Each number is 128 + 32 x the weight over its row's rms, rounded and kept within 0 to 255. Layers, rows and columns count from 0. Numbers have three digits each. The size before them is the row's rms in percent of the matrix's.

# down: layer 2 MLP down (transposed), 256x64, rms 0.0576, rows 111-210, columns 0-63
# up: layer 2 MLP up, 256x64, rms 0.0743, rows 112-211, columns 0-63
down111 111:087116086147180090160094122159118100143158133090046095154131116147133132104122148180181098122162169099112138133125113123108148165187120174132120109113116089184154160168116119133033104085099157
up112 098:120098108130115106134184131140125133067135083116145172120195120112130118138093150152108101196161085129112053091079156158157109129181126147125100153149079192111137118073159139113170132153143194
down112 086:159124085160151041176124127152153153179080136153061100115171102165161120124162097098076129117129098171162135160129116078141137077118155132109094107181135089156166152122189087091138135142140127
up113 101:116098115118108168153141094160107083137152194149122077158114144083173199100080189121170111181118127114153100099180199166132139092101076111107091109123114145137157117155102134109105136139124070
down113 089:076082103131162041128110126118116141140182075138152229140154120151125152166142085127156133119187187106097155106129124114160079121128134145107076096146115111158095182119155120160108102120143102
up114 096:099088150067170183161180095063185118160137124086154133106128155159118138101113120120151124098119136144079085132159071137180115122089091125107112126162103128169058159152145087144185124135127173
down114 091:148161128171126076108147112208098129179125164129077176152151122126125071163148143131129101136144098123139118125107150138052104159096184090157145140071119120101164126094123141121050141110163064
up115 112:078116169092132195111128108111183093118143149132175145171144104164109126107112207159169088172052111122155104125155138168083119160152156091067157089140113138121106074127148117133115107111167103
down115 103:174159097160064113115082147151109182143131104174182110072115143103121114121064109102131162093154186103118177103156087163119172125090106079167122103114105132162133159118132128143178074107110172
up116 099:149081164109117107173148085132073167123099150111126157136174129166165105164126150131147066098108187187103143119146114095087107109112139099147067135137150204136155152083065080106157147142096127
down116 114:114156136129124194140095143143115153136058164093105087133191194073062082144188097106101143138093124122111113133114168163136188138137120149123111154135112172097083121079104150151119106185137115
up117 099:117124171134093117120081169102087139091152114106128188088127152145214107137113098127200116210126164146165132120141089148129064138123123120179059133165127170114133123142124109084121094108087120
down117 097:189115119096131045130124101120154172112104092179094121167082139115111139129091190100109113139152099094105161131129149094104126112104091164110202121142152121144152126103192145165219145136102132
up118 108:153124142107142150223107128135156124129091205175141120077132155073162124146084114064150071108098135135138129141110125098076117117129135085125115112163123173171110092078123198172122118120101147
down118 121:132123148147123123063174076131163094131170130142214177148116127128098151190108090117136077108146108125137149206068139140126085095098102146145156084147156121065105155135122090140169133110090143
up119 103:143143112110099138117152189089142082107088124159157098134170097050146125123085097204154173109077143182075168127149135108192164086137133149126133111139121139127162088133072130131145114112070142
down119 104:140142131180166085133145068132129170113110089138113111082124120162090109156138137064182112219154186107081096127088115126184071124077131143146163104153142124100131151140141141100177144106118170
up120 088:091096159170107146083196136126113181119132126122155090149110194101158151170080108103112121132164158172109145142084131150116067131093085128111099121102055123148112152170141093094139111121105211
down120 107:162149082079193168166081128151084082171127114136144149129140105135097130120176063150153126041124110107110145087111159151091175162201106146124127148131151119080127132111121116128157076124169100
up121 090:172095119125164115134136131089072119072135161159146107145080117170152101147189087122080100133157121085194100155069086139166150121119144152115139169140105131175202154116099141136082156130126184
down121 097:207094096095118113105137161137190142127080098153166114125100131106045160134104198085131146151130113148155086119159120169128140184133156106109134107086186104092122101169148102144103124143177087
up122 089:118139136128082179131120157124100102131143099118131087145171139140134111068105110129071142201156191135139069116144111107063122124133132152164112086166159092190085211127164107119090166131129142
down122 099:158144145141109144091147120068166175085109112128107188080103103115083144139099139183120142083120114225159159137101144137154118139115070131131071188116119117102102068136131174154142167113093119
up123 094:117113135123150136163080131147121087131104132158081121102116123122096133131094093137087049192129127083054125106176191084134109143135134085146110166110167090079139156158180146183146166098169133
down123 106:091140160162121141108112084106134203119149134145121156139176112097135129119081181160082149124191109139101157140177077111127140076194118119105170076084105097162104134147072141158090070126116146
up124 099:128162100133105137113065197148113139120180080116108123085169141076143079107121072136172097147123123122126158104085174124136108144154142138153124162182191124121105134144085095196075096140180108
down124 086:144111162168073077144157078136128170114130141207110165143085089124181123141108185083104136151155172152147085134075143101071120106132121102134092142110121083104179101153142129076120186151149119
up125 095:126108119118169106160038093072132117108100175138169153061090126079132181148139157132173108154126130100178125189099108121094089134101124140126195153119144075157087147149153165145167131141113134
down125 100:140084142108106175121089170133126141039161154101093130177143122157142179137128146084069183123095147154117150071118098104131156157174142115146095087144116172142124073081102082156169119115151162
up126 115:092167132131102102164143134106135158150120122091128138062158100117156079109138061182118153148119131155193115151092104096168079137146141113133153092129108177183063147092089097106118067097180151
down126 108:180097163154090122154147140081125139099144129180087080131100142176114076164136190081162058143165129095150126144089138082139100132153079140202096129130144132112151052133092125128138143149103124
up127 101:158114107072118124158120172104143168104130136079209208117131169156095097104089106155149096082117097091154129181141096090125098116099129139126121105169108069168169181146172117134116163160149131
down127 110:137170094173124075151147119108120112096130134143113116076190074121182121112076070106106150128126171135177131091119169134100146161096143061185117170170101171136151052130156153123104118137100126
up128 096:141161082143095195147136151197184145096130179156165162060114148153139138142139125098142115122134109143152150100102100079153148103142164142093062116147114060133143092128107109154076178147074103
down128 093:067129108182100088134123067112134167130132116115171103130133108125178177165097147099144125131132179107120185135123164143195152168121091088119129106137155099166111113188120083081103163052108099
up129 088:125097050099164169083157168104139137114139078121168119125112128115093110141148140182103154151121118202100091157064105185084114108153130119127101070114143179108193172119125158146114145167147144
down129 082:120100180160150092102118161138143143115161136112144158158098132134100154163082151054102112087073129129074201127205089111111171069098107166111118132194124101127116151153118069115144132118146143
up130 116:112177120126108158151126083136127148110206111146112158030168078086129163126127147167186128112146109140159115144109132146159043182122094103116161108082114115113181134160100088116138118159150135
down130 102:135093177145154102120121143181128130116091149151086156162120183164143131165156144149077119086106113097171090107095098105129139136109164148131091094164179163159082120136109108141100119133000139
up131 088:119129167175051122108098118136077103117132157128124107153147166076103112147165135138129138163124091114133081136143146202154125059149103081104141133070077118164123139149126095226126154097154136
down131 092:161174146061134181133101112119174147199067082126113174128141120167129163078171152139115079106119126130100152089060116079134169141117150153123154107146138169132122110088114144100120127131055170
up132 108:117105141143199122141131193117145091167079075031141110118130171142082165115151086163161093118152148106115107091159136128121150198128147142059116120094136149138131173132089097117110137134143177
down132 102:114112081153145093082159079144144124144119125121086097148087146134087140131155161067237048138135132124120166140178124138097094168138127141140143164162095141095144139102146141075175148127101080
up133 095:102108144100099161111141184146113118140146126119211103103120136131072093153141132111082044142213096158154111120142133103141155187065091135091126153171169140118149136164100134177111127144129092
down133 101:167160104164167112143080101096045130136094102142059161134164097149144097107113152181105185110098180123145114150099144119166089123199144123156129106097133074107131128148165156090158142082137162
up134 096:195130188155094105122160124132134062128071163126136161163123145133130092253129141123129128090080147127134099095130069136133075116098118105092148124167128085140142104150158147123131154174127146
down134 087:098132109141166066130115136142183119138135078144102063139078174128083214155154191095172134127157131098120151112159157092104145176143154129097125116143134113124133129042138076093156150138106116
up135 096:066138130080179113138146162139108131123138102196087168136157070130103112153128132179158095112140097110157153039165080064154089167118175138165168119153121136149097124164115100124109151113138168
down135 086:160096102172091126154118100171080144171092122104110106126107115106157114144131118068121166117168210175146121164087170168120149099218142104092077142103122092107158107139146058111133128136120134
up136 100:138150134110152115120023102125154113115079170118122111114115174135159098125107147157112112142174159092119083153066110101114083131138116169179156153170093098141118167141130158185108098186062152
down136 113:102102082125168162124175154135156174117076126105172159129111135167125096154096089154162137109094098181108134121119139173135149159075091160080088114142131114197129127168156113051086078131160090
up137 105:151158121153132165113123152129155152088129142148116113078175138123140145082166108115084075144136127079160160116153165135180112109131174034106099084124124081147145122140091115154161186116113221
down137 108:074074153135129144177134143152049156113155129124132137097069148106105152134133108110144173101175121175107105112161098134027093108213133126150135177151123139103134115123118080125130115176125158
up138 099:125127169122137101122135132136101075086112160173115142118122116140179098079170104187127120173109133137069110158054131168133079114158124134131121119177094159132183150122091185180094088169134066
down138 097:124139086157150123143159082149162137125121049116117171109086049134114188097126151164107090108093163127162127142142108125111122094089155138097152068137113134137178157112112155204115064141175156
up139 091:141145077088132131138142159086196098109123190134228105063075125133110155121154120123088121116175128160134148072127144148098125134111109106139100167165140071130129139180079133169107159093107139
down139 095:091131164151142118127138071163096141120108114100061154138161127206127153170105112132096093164087179100082094123159141114167129167129138154147118073065128182141113122120114147082103060121175165
up140 096:136123084117097123106103125145136100142139196052156139159151132158129050180102145140099137127131072079197106082127115107147085141129108199161149115123140157101105100144160172117087070138124156
down140 088:124135151162124096153203075134098152074170121152065095122149172123144146143116141083068111144131115144068165130129169111127182100106171135083113166163088140087169172133127126063147095158132129
up141 093:093139142110148143151155079149206104121103126105059102173139126140170118184131145174086113145145147128160173147109172105052132089152070091120144157107160126081100158160099077112154085107123140
down141 095:180140137083090090079141090101137136112157151089166178148095173113120114103144073129098139119147147104142138136158079111222096131206155161122112064119131131125142095091133167175129135111100170
up142 120:138091135117083177146127134092107119110130118119126061136130208134181173140116084142117105090134105108069127129100198148178135168116115110106115130157177107137122178137077180121134081103066174
down142 116:175131173136126080119143135155198168076137143159159104059190156135150102139101124071120120094116149153123207130162127126162116086094120150111105127130171123127144039144114109085149103114089142
up143 100:121101119148123172175095128121083050149147166208107077146140148186136107154134145152127095116124149138122123135141121138118210142067136116062148122108107175203104093143147106146153094136094110
down143 108:140101112144109151112215107154113152107123048176111085131150174136060162139207128151075127130113160117104151086160139101139131143063158102174153130125087118155134167119120105140097167104098122
up144 091:184114130106195126167098145205143128132088147139162156154102110120172146178057102121082126148134088096116161082176137101132137101099144130122125121108170082066127136105071089106176117160157128
down144 091:100124156156068194151136095091114149132169135086122100168110117127134102092157128132148130087143189174108099162128117115142110147124117093088146077156050158217088126181162160129130153125089118
up145 089:090086149081095121203084142155111179176099052125141125158100132151110129167104130147129093104108148108078116148090120074150135096143075147192093109154109130134084158141081136182116131140175143
down145 085:160143109182172152071160158134110153066139078118138136115176175139068134093181114117129192099130121111139088089105119147091145131124138146146161199103105130104138156111140162046115096146083143
up146 096:074131049103094123114080172107118135126136158165213144134117112101101175080087164173152130168149109129126138180135126098144153110084175143105158123080078130178173103136169124132119109153151093
down146 091:134114167140107112129173125072131112082194097084077139145132166135203062182158120124121124086133111128130087102121131163095097147140149127151105196163104142135154081085091137097153183150086119
up147 109:128107115212116122097135115210148115102105122146137156133147138113082119161128094171172041154096151176144198166176133091126127099100154112147108110124113089120151129076126158114075128077127114
down147 108:066120185175174144155140107050119118119147095077116123094097147115191142140143117109122155116178128125076107086140119156146111083137103116132125146228147133142093146133142128096180082159103167
up148 100:096094123115137104133087078123138117148138107114132110138169138132100167118161157160195083168180126128193142160077143156075142176070180129074130127163127135180160090095087166098108096132169104
down148 090:142134057136081155137086129094096122139144142105163145138124071133156118128070138081051179043137186132076068121132125127184124158135134133155106106162129117144165116137129139115176158160154154
up149 106:193103110138140152170157101103143148093150111102119100062129094112157169094143169163091042118116093091159129194155143117158124159161077145125142172059160107147118163135154090150110154102148128
down149 108:217132138079126083141164191114118143088122114109137157145070140204124114115120110098170134061128124133139097065137160124077104189088157121161107108143160179101127149148121137098157132104096132
up150 095:128054133102180173121150056122057092106165133154131136124129175112059182119136124157131147131108180126147076125112157159153144126154158138121085109153062131136164193125113146152110166120085118
down150 100:132102147119142096097147167152170162148101095148191114122066106110160127103131136091078124105151068158068163101154134181119143138148098114121111113090112079148100146187190065141153120160188142
up151 108:139072178077111160173146127137106045128133200129181112143098105140153125082188159109106137110145163192112097148127097129132096094102200114115141116140157141099165125124087144152110098076104116
down151 108:108159096197112148079158124129122134179123148111083142155173159045142114141112140178158113128106183142216152088151115102081129095176114142132124145093088106101064096104158105146140109149126123
up152 085:165154210104171151128139167154166155157167092123117170067161136142122090089118165148100125140149124113172092093106103108100098166131119092076142081068083176142107137114144129125138111178119061
down152 098:129150135180102157075092112143132126096118175130180135129118110108159070130097146116188136158094076168095154100153138113195163083127165168167096086133064140132125107125101171092065124096158152
up153 100:112108083046136139124134078156165072100110150101174192137103100126146171173062129161129134163131147115191146135119142077099107149161100104140121119131108146150115149079150118105102083183162075
down153 095:127128150190138109122089108135098142065102172143107095180156130103120112105207110151121140089134162140136164119141089092145121163096180104091129094138107155150092173145106171098116194061100184
up154 093:135081183088143116139148089153146099169115210148126125143094135084095133109160151181115102071166167117151117121151143094112110116175145125193147103083160130073170149073133141110169081137173134
down154 096:141131104162143169117128125142147166121113083084152086071142159130120158113117109063059107140151123115175141111134113149083184116136138134121124187132079136199083143175115114169092183157060115
up155 106:088108081103174153147154100147117132170068113157163107076176136149127124087138126189192114130180123172127190094116144090130194143142085090164090113158130132125128125121079088097109160085129141
down155 101:106131135113140113072144136137073103101141125092061147163130095092148122140201082149114166174164122037124132144124069147152162160156132118162145136077159140105134189124159077136141095128151089
up156 096:134116160123090136142133176158109144099130156162137143133130124132191101126155136102144129079168155138149122089102114166144064170113139119087108055157150149146132170079066121138144052170042150
down156 099:152158169136166162155139108071159129168123157077117091131094109111116129103086120085056147136126102175101103135142178118091172072078149151137086200125164071138146160105157148162122153085121146
up157 114:106107143098126121140149121187134106184079113155163051115154075164193121177119076167172119119109085139147114129078138137127092088142124190118136131185164141124186117135104098119120108069106124
down157 116:139123127155115100097134205100026149097135146149198149125124150095130095129127094111106142129139153091138085067201080117170159131140110135123184124100107152163101139147139152118125177072144148
up158 091:109090087115075158192120118092143139147156121128085098182119158114158110113125092086160076170126131103103143073123163138202129150118116188134050092140159163135103121147124151138194126128177142
down158 088:114147110189100126082161122162114160052144179148088124117096069134071140162178204137062107092145155175104096121174106141090126144092130143114133143146110082124144140149128159155094155093146143
up159 103:102062162107053119127102190111140087151116147182137157188156102190147148164077093118088157127164119163113131078114116173172128131152094159161155138151122133085149108134132144157097075123151089
down159 092:169177139148147117107081095147106139138105090137081119139159138092118131082174148130175096170172163106099073155103155134073161136094137174071092109169199174161134132080120105111104165140088150
up160 102:140156146106143152136141088064148182145120108178143148155136195143048106083126153151162142093143155155143083062125159147126127171087090106104104123098193151172103129123118099092122130131174077
down160 097:055157124108136099180131081199091113083084153171123083134115095087160150094140072134123196148148103140117121178148122098099115085190133092150169119111086147139131141125125184165142154117109135
up161 096:121019148107104120116138184140124107149194110161133105142092135068078110107186077121130146113117145104140133095130179112156089102144147128096163115185145076131176133157160092164103130166114137
down161 100:087204105147134173157081099081110118137105172107133102089133108117141167162137154142108092165168096130163091159148090101071139100101104110125110164137156127133070137099178168138129129080195189
up162 096:126105100135125140153124172120143121241135150156087130146142103116200107101098069105177184106148144182180131101110159143073117131154120114113117104134094129168166114136122081111068087127112101
down162 100:150187164177085123129145120083127129109132107104058106145140131170137093150159093161127074109164145097180159066130113122074127115067113154141086132122149176105093178156157136103188172096135122
up163 089:164095117161145098120061179143163102150108190105094091098131104064150110141105121149049100084134204049059129126130136143124152114123134106132143162137120071092106147135153122131152143122122132
down163 099:094137148129168127154152094118128182120105094157145202105161132135116126150117153100168163122086081172182150082087144054173115157114077133155123064076114119119130148132107095097163088118184144
up164 111:108086140201151096119109108152114126106134183128114130161157138099217103184088067146147153130098150100116137059080163124142094164062166110154127097101132157120152112116186116139157142127124092
down164 096:118104158113192119168127121093134165069139089141090098158167115186120148116198127045134107178135140159117125155115154095140094129088152067110089131140130123136154082069157140154116192141109102
up165 095:117138159102116096114166182193151136081150096140135122076180132149059160109135122141189130145095145175100079110116112094145086147141177141077160091103154083132158120097148106126066158109078107
down165 090:121121184088106102142155115073126152181116118115081105152091136152165175102082158099141150103082080168161143140138130103128130193178157140138121162142103207085108143142085141101131099107054152
up166 090:128150172103148184135096099094138150175155110133135107108142062127142185174109192095112116132179128076131102106098126146136110090163076141137152174147196137128064145148091103127126078090128073
down166 091:121119063151111092138211171109167112086184134130109118118088142172137080105093092122158078137135176119096147157131133103041077120134131092149118177108145156181179106124143135099130162116111137
up167 121:152073134120092077170170153075135120129099085170100141166162184075142110147133053143121101145085149086087172069137188115123135063131103105150142108110163151165157149103132155137117144148109116
down167 110:123098117162179127130114077138112151103185133100182173137120131161087109113149073165095087176097083130169176125135101166137068111082168153135172121128109111067161152169147117074165125111090131
up168 103:115096177110151101112102134119142149111126143110105107101154133107171074084136160164134118148114047127130096181116078110129080111134134104085154197209112135169142155137188100159053125141151128
down168 097:160178087137092157158102149141124060126102120193168129157177140114093106132156060129091194070133188095129104139089056123121143097100149127108147109140175101122130091164141101110154143139110157
up169 097:079114186071181180117121164149082090092142124104125122122131112102167141160069197110108109124133147160122051193117109133122162126146135125083156129110102108186079099114089105153169129128098137
down169 095:200105128096143112166135120174118122143120106123087121146050184133146144137152143145096163158122060144131142081173098088179123099126089189180121053146123163156083132108096116118120098148154148
up170 094:182159135098146101161116146091146099126139111145152124080187094141126134118103101098139156119150114121156130051087136124124120130158126156052163161107167166166061174140145122073109185050144132
down170 106:134121150126198171064124079138153160129134106116147125090093084140151152196095153161148136174073095185163140115148134108084136119163174087131138042110071140091139116139094112117137100132137157
up171 105:169085118102132207066142156133122133094157110081142162146129081115143103093188094159121122107112154160131042211147135162122098145131159136111113153128156139156150140120146085115086075086129162
down171 102:111070186172114066126158133132105047135142133126170142154159102150075094156076132134134081115174103065155153107126157179127104169137162185159139121107124126080076120133138165106114147141093111
up172 106:116158095144119121143115119173132131189182140151205120108116172170123134112067135144104064133114182146095090101125146111169130128173150104056085101120122169129155100157140134075153120059130090
down172 107:139103111079099124145135118118120092132079197092061118147137096135147122114100107142138165094215130154131189148083080098118129081165163098103140148144119140151142150149130137149080122230134131
up173 104:113129151158130157145133153147125145078102125163106157128129129096125072111149179166139113110167118119169131145083101094139166098068181072131145088176085089180113112133043116151067182122145158
down173 108:134138111085047070101134101146118139111104181188141109159139148120098113088115190143112129117105105192163104095210118173109130173158122112135082167125144105098102091176148111093143150149166124
up174 100:111100107120157142140117165060112153164133172108086088138170085108148124130096029142177160071161104104089094179145118079147138132132112166112068113141123117145109121183126174134095164147099123
down174 106:123163166072156111151154163129087126159079116089169111098171141210071110106116066057107174172081157151099087113128121167147108145135132147090117126145101143125095185135132184146123140132133124
up175 096:143136131103126116122137086105118086177114162112152104124117080141099188086168149165202161175153118082169130160085106095121112052127070153066156117127079148161135148181115127166101119106125134
down175 098:162133103125175127108112136062120158171173083144090178152128141153114127122125144167094098118097084183137102092122134121139133155139164163168115105109122110079157096057144206043118142170110136
up176 097:121059153163141105187112143129183143123118103129109171083121105127093108139115166151053082084108137080144130070152137162099107137130101164165111129171196061153152090135127108151129113110181154
down176 113:151189119077151187123132116125084118176088166102100127104120167092157141127152068135181148138135168162112153116160123067105162103086129009139129169121117145132153103099128116131128141153155098
up177 089:124132120131124117121098132106124204192101126094114165164167107105138097102193116153121119093105150124067155111099187104110159104177156176112127118099178173086125191147155108161161115058146130
down177 092:100121107170139153103152126155151138121155134180143122084070127111091133107102191111088173087156128131148090191181081109095077174146075130193112135116078093134117100123126144149127132206116151
up178 102:188147112090107130082124116132148094125092157158121082104138158160102113168170150178123119131074103124124105181161125172102111156107056110154190086122079110109114136087076142179065167143131136
down178 091:108083091136167082138178157176132139111142081125156148116130117095137139116131143070078099131153141145113152186061095073162123138124179146083081168152167143184144093073081143116151174143126144
up179 111:151069140145120100161153095103125085182164098101108057060130149127177127160095121164152141171117108109138122150116097101130136085184095130070066144139158144116105178143148176164103106097137174
down179 110:104132178212186067147112134113133160118110087112087139077103127167103130128193143100183144158113112068135143142146099095169136123132143089128157123139091152085127185130122103140116174084066135
up180 102:122099120182133187131086173151156142095107072103206132110108118090157134105154155138091122139097109098130118133140146180135065148138133120104118169154081085150097149120082058131164091165175176
down180 110:094160111065139075114206135138109119142116170111166129135104130125097107169096089135177136141169114173131105111191068132159111136166080103160150074096194124095112079123162172143118146120110156
up181 088:123035085087192116123075158140101121095117129139152168164097176112109156161148167163183139140059066135071095165114144111122137154113115149109098120164126159129183118136100101131102144140093117
down181 083:107158176178135132121109175105189176123146121145141110097061132170127093088103111077101072107144116123174158122177111135099136134176113125156133029098140178113109138078181117124157135115138138
up182 092:132096135121165152159107120170150092124159087106159075119108145173076155191125157172083177116142094151079089154131159111159121143101154090105122108113184084076110194099108129176101139079158122
down182 091:139131114077141045152140142094132124093159109167097141083124067136102165083146103140140124092131129117153190123130130104108143148150118080083097122161064186178178152139146113124185169123159184
up183 107:188122116166117108107081124088162140144096205150152119117064129125145167152129160161179105150114097096115141104095158179093084132131171132116175150073126089122153078123084115079145162073164132
down183 109:139083138111039162138151096111103157106137105134130105144124118068136062154143087114091094110137139132152122130101123161163150125195111078163152184134171178104141076174184123100110158175128152
up184 094:107141160118091106183133130134130086169183195149139125130169110081144178149092069128102114163128132065086110097140116143170101116129157152091141194136075137089150147155159087128194086124101131
down184 090:120140095107135144092161106124096149088171099074131134153108150167134085113140167097108130145152162147194095115102144160074136149183067081139112123137180151137105097123107087083098174173211128
up185 110:182080147143057143129120130161138098102094080129118121190158110155146191104132148136150100145148139087142099155142187136111111124091068110092129091103114199071156098062112157140162148117104107
down185 114:115102131129121114140109180147064136131116164163087105078140172138195145140132172103114086190111166123128188155126103039125155099155107079083094148134116121159110066163155098121113125115167148
up186 087:085137139135135128143193139181117139172173177137124127131151083141167110137144079151124138163146168108093106111069072162123111117121103061104103127076150128068110095135084177160138152173068091
down186 093:089212081173137130122120135163126145109171089113138145128097062098084101123072129110130149136098147104090086147162084177120138081106136180083181108147167190122127176081140106135147124137146149
up187 101:113179118095179182110113142133083157171138169136183135081114092090180182065150084140149073127154158112097174109156190066085125125144141076131111127106128154127115136124125117122086128122150082
down187 099:150140128137146116138109118123149170096154113114049064144152149127106091148077203152104138098142123121167031120110166117179185085132119170115115144093102150142117112195094133177144130144124141
up188 108:184042150171142143127144208142142069131107156097103113158122145111116093149156104135138122124065169134120157106153126117144150153126183174153083114169155133132086143081098133119109043096115117
down188 100:079135072104093105139163122158115097114163077116163149141108106158135181106127150145156042153158093104088123167138135204080069152127137101182130118134177141120137142157167062102155142118112120
up189 120:127114150128135109123143115133140159133098142166210154084153115160151155079111047115112131140090136153148146119084157140184171122063087040103092100110148204157097121143132118156127120123140091
down189 106:137115165144114074184113140132063103099115173164094113064164165106133069126147167074158121143192111062136150112063150101150125122150083136101157143111141179112118106085117159150142121133172147
up190 096:082151084105114127138089145088109157103121162087114125066154096082160129125073158163130116173129128148107162172161130118136077151085128198195146194181151108121122116101116090164087103119147162
down190 104:147117162089130081081125110185092160125150145153104101120140150153077140127190134076098129077146132141134113100128178138109162111167119084096077124075119169103093161157150099119144164166224126
up191 099:182061108140133184139114119165118128105141114149162182144142122176102138091133084079130174089091175088122111127112154064187093129129100107163089151117162178123161080161127136116094176118115080
down191 093:078207114112124122095112138118078112154151165129118131191123128111092123112175072096126180134081114159103165128179123049143116146123168097112148123131134077192108141162139124083091137161180116
up192 102:144073136135171173118133084147132159121103103083126096126154169174053132123115175125121089127194159156135089161161166163102173088135133136117124135053145109114113156100121031122148119139105151
down192 098:123099108167088145190145153132204160089124057167091101108146152167162118069112143143131110140107102139144164178054151157132098120110145102070125122173132140163137152135127107131134127090051108
up193 100:116168124084142159173157106123127165173130130192105155132144138112112123125079106160100085089055088092110160121094128152178088162174108181113106140100132092144122152195152094115061090139162110
down193 097:117158157158115109103139115174138177115134129130139136089147107099150088076150153123154121190081081132123125112110123088065168118139085126159151108110127093143163091060147094174189182149088201
up194 098:149088110102103123176162133128073105124107191112126111159156120100132160145158154133134099100151124128114097137130139132109090139169101077144192217146081124074114161109131152171128207150078074
down194 099:079178146147109138136100133125149089153179082131133147095153178148080123109114132162162126111114176098162153080103123134124129114130087145127066060134166111172084159124173117106162101087224142
up195 103:077137196146119125161127124109053132132079126121185161136120120143093126111121118137141142142157123224099145126056161101197133183184110166123081121132132137166125133116102133078119129133147078
down195 093:166116076109198103089080096168134199110145099133092074134113112133157165125091128093069137109113136097110104140117117212088105138173120114119144159170141136119119108107148102123204152153123174
up196 105:202103124129152143138121129095096083155109113095096214174173161146134139136159116118150169095133113084079181093095188050094092087126097145091156117132157101132127167088157129123126122123121111
down196 093:194197146102096135154133100137156114131170112100161125119180125139140123170143145099198093138138116124071145109143105123130138148093160163106091049165197114123155119120082102091113116125162055
up197 095:101122098113120200128220107120090128117148144070126170121141143140098106127103128096218096148142155174165114084107157124137154089125090121125115102149096136149131149180123143052090111112104179
down197 096:113140111140133063072112126136087150111110143117131128089136140090097088139165175135060141136100098133088146193192188158093176151121130119154136145164181113093131151079163068101160110115170148
up198 095:104113121077091150107135180083205164122156116098106122087149179113162189117098137103111136110149126090156115172123148153078103085126055174077127179115132117136169115111122125165138080180104147
down198 088:109176161157149145162103135113114134141140133183173124072082116156148092136189091161127156040122098142148137080137161138063111122116145142096087085126155138123122094157131141048099140160185144
up199 087:178165073125119151142189163156148111137182153164142089103151141084157134133164141141161143142115146102121078177138111110119101114139172151059155117083105110114080103128150069105037104153118164
down199 094:133102139172123085123090135125159141070064151150133165095182155148129188126083163130081089135129100118121102122162164152147120103132148190125115130184105092168128119135133170145124082132035073
up200 105:117076141143062109124144118144122119093189148168144150116168137139131114105080081149101183147127112169158165091097147114142163092123097089111100081204166190150107098085097073104113173117120134
down200 109:087138165188151112120128129068143127163130115154084132084123158106136130118105154146170147100145205088079178140066223098113125184121092084131107097120137126102136169160116103103124115149112088
up201 096:158050174118123106140184085149115108094129170151091075102165110158148139134172103098115134124171184080106070124151138188127072088130097101128102136103114128131124119129139136127130211149126187
down201 105:129187145090130125166086069154123161109158116145119151086133151172143162127056184149124138131079126165157118142162136096148080071131095152140086099111116130119091122121150064130199088127142192
up202 105:175117194150137144185135063144096111103095146114142134072076169135069099136093076128121132130161163166111156195123146072129155104116118119067063100133137131146136181106162119158091130128119133
down202 107:144187158149044135094144098199151137165112131163178128114094122106156103093109115178167157129175158139084102109095113110126146109147108092123125099080099130108198083144177101190143117108117121
up203 103:100149081161106118129119126099119120169127142119126158174171089176090157169043194164134119087107146158109146108153123071107084160107095160150160125101123098175103127145187114138116145116153206
down203 110:125127172126099140145162140104131183131131168127144128129069142056157126151184112120157156184172047147087111118032105138128087095131163107131129133126094157084134194120119114112143112173115137
up204 111:213128115109108113144143177141134117148086148110141203086097096087146143091113114162103103213120124087089126070103108196097123114208135150132102108094120122115126161095120122155140147141160137
down204 105:095148090148101126075146139147118142133154147157170108181156102126100124070104093097106156098137122174140121142162151083085104181068138062136084126127132107169146085176162210127086159135139162
up205 093:057080103091107162097086080133139123147141159109162118166161076149133136140181100096114190184150161123083103177148112136116134120123110101080082127110079148195140132166110106157102171117085114
down205 101:095137136128126109092144169133152193150148094134124128099108160105182119173081152102101108104133112164127119066092095117168156152081142159181111112113204142091103101096161094101177078198143118
up206 089:174128121143103125148114165053107084123135115113136094088089087094116129074148164177114107138126142117074152145158164127159105106229160136042107144138160146153131081135150108129131111182158134
down206 092:093165162173109166140118134187088138133127122112121088109107141060127120137140098127080126150139129065055103126128129170116154167118177094164188143093086148169175126103181141075140151085127171
up207 102:145092145122165092097128117138142147066074177114166092118146149106165085149108132124107097150127144101117125075136128145108161116206048138169168128085139142165127118119085159122193177105082176
down207 093:092149127152165186165087130122076074129115136103132138120125108098091160088128142127087186103152133103163117181160088072150139110114189202083141166142083083169125119117148124177094148127087143
up208 097:103097123124134100182185150116144167126086108142132158106150139077171098146087160144109133105150079075079147099118168092127155043169094119073062164151114119156142082146101142166103150161132111
down208 103:137104105100149070073139128155119068122115176080167128171156111182150105141125108124128083156110098117113132144036133166123120173154177164072090200103131148114130179104144109126167126157128115
up209 104:191128124110146140096095208096100083182087148173098108112140116114109089159116117190203147110144125117127151119063098103129128098127122123115131120059146129106166204098165154132115141145124086
down209 125:117120080134111124125092181103164096170148133153165213094125124101168153162044108156154161141130157150068138066113147122127128130150048133156162088175123083140086139100157125123121103124120125
up210 095:124137120072133128116116169136082104051186165105192165149128099104155114183135102147127087134162091138120107144111075133107160096089146128084165192119157138133138075120122132126110070100198147
down210 089:111109134212162090167207115169093112124101091120117146115114124127125150095108141173100171085114104142116161151152102141121100174132105145110081082160118128118053144133181129130128197083075146
up211 102:154147118135082159093129112120107145096128174143180088170138159184101113117067120120143118157134156092098133078080194171145069127104090096169164083102165108083128131190161140121103177110142147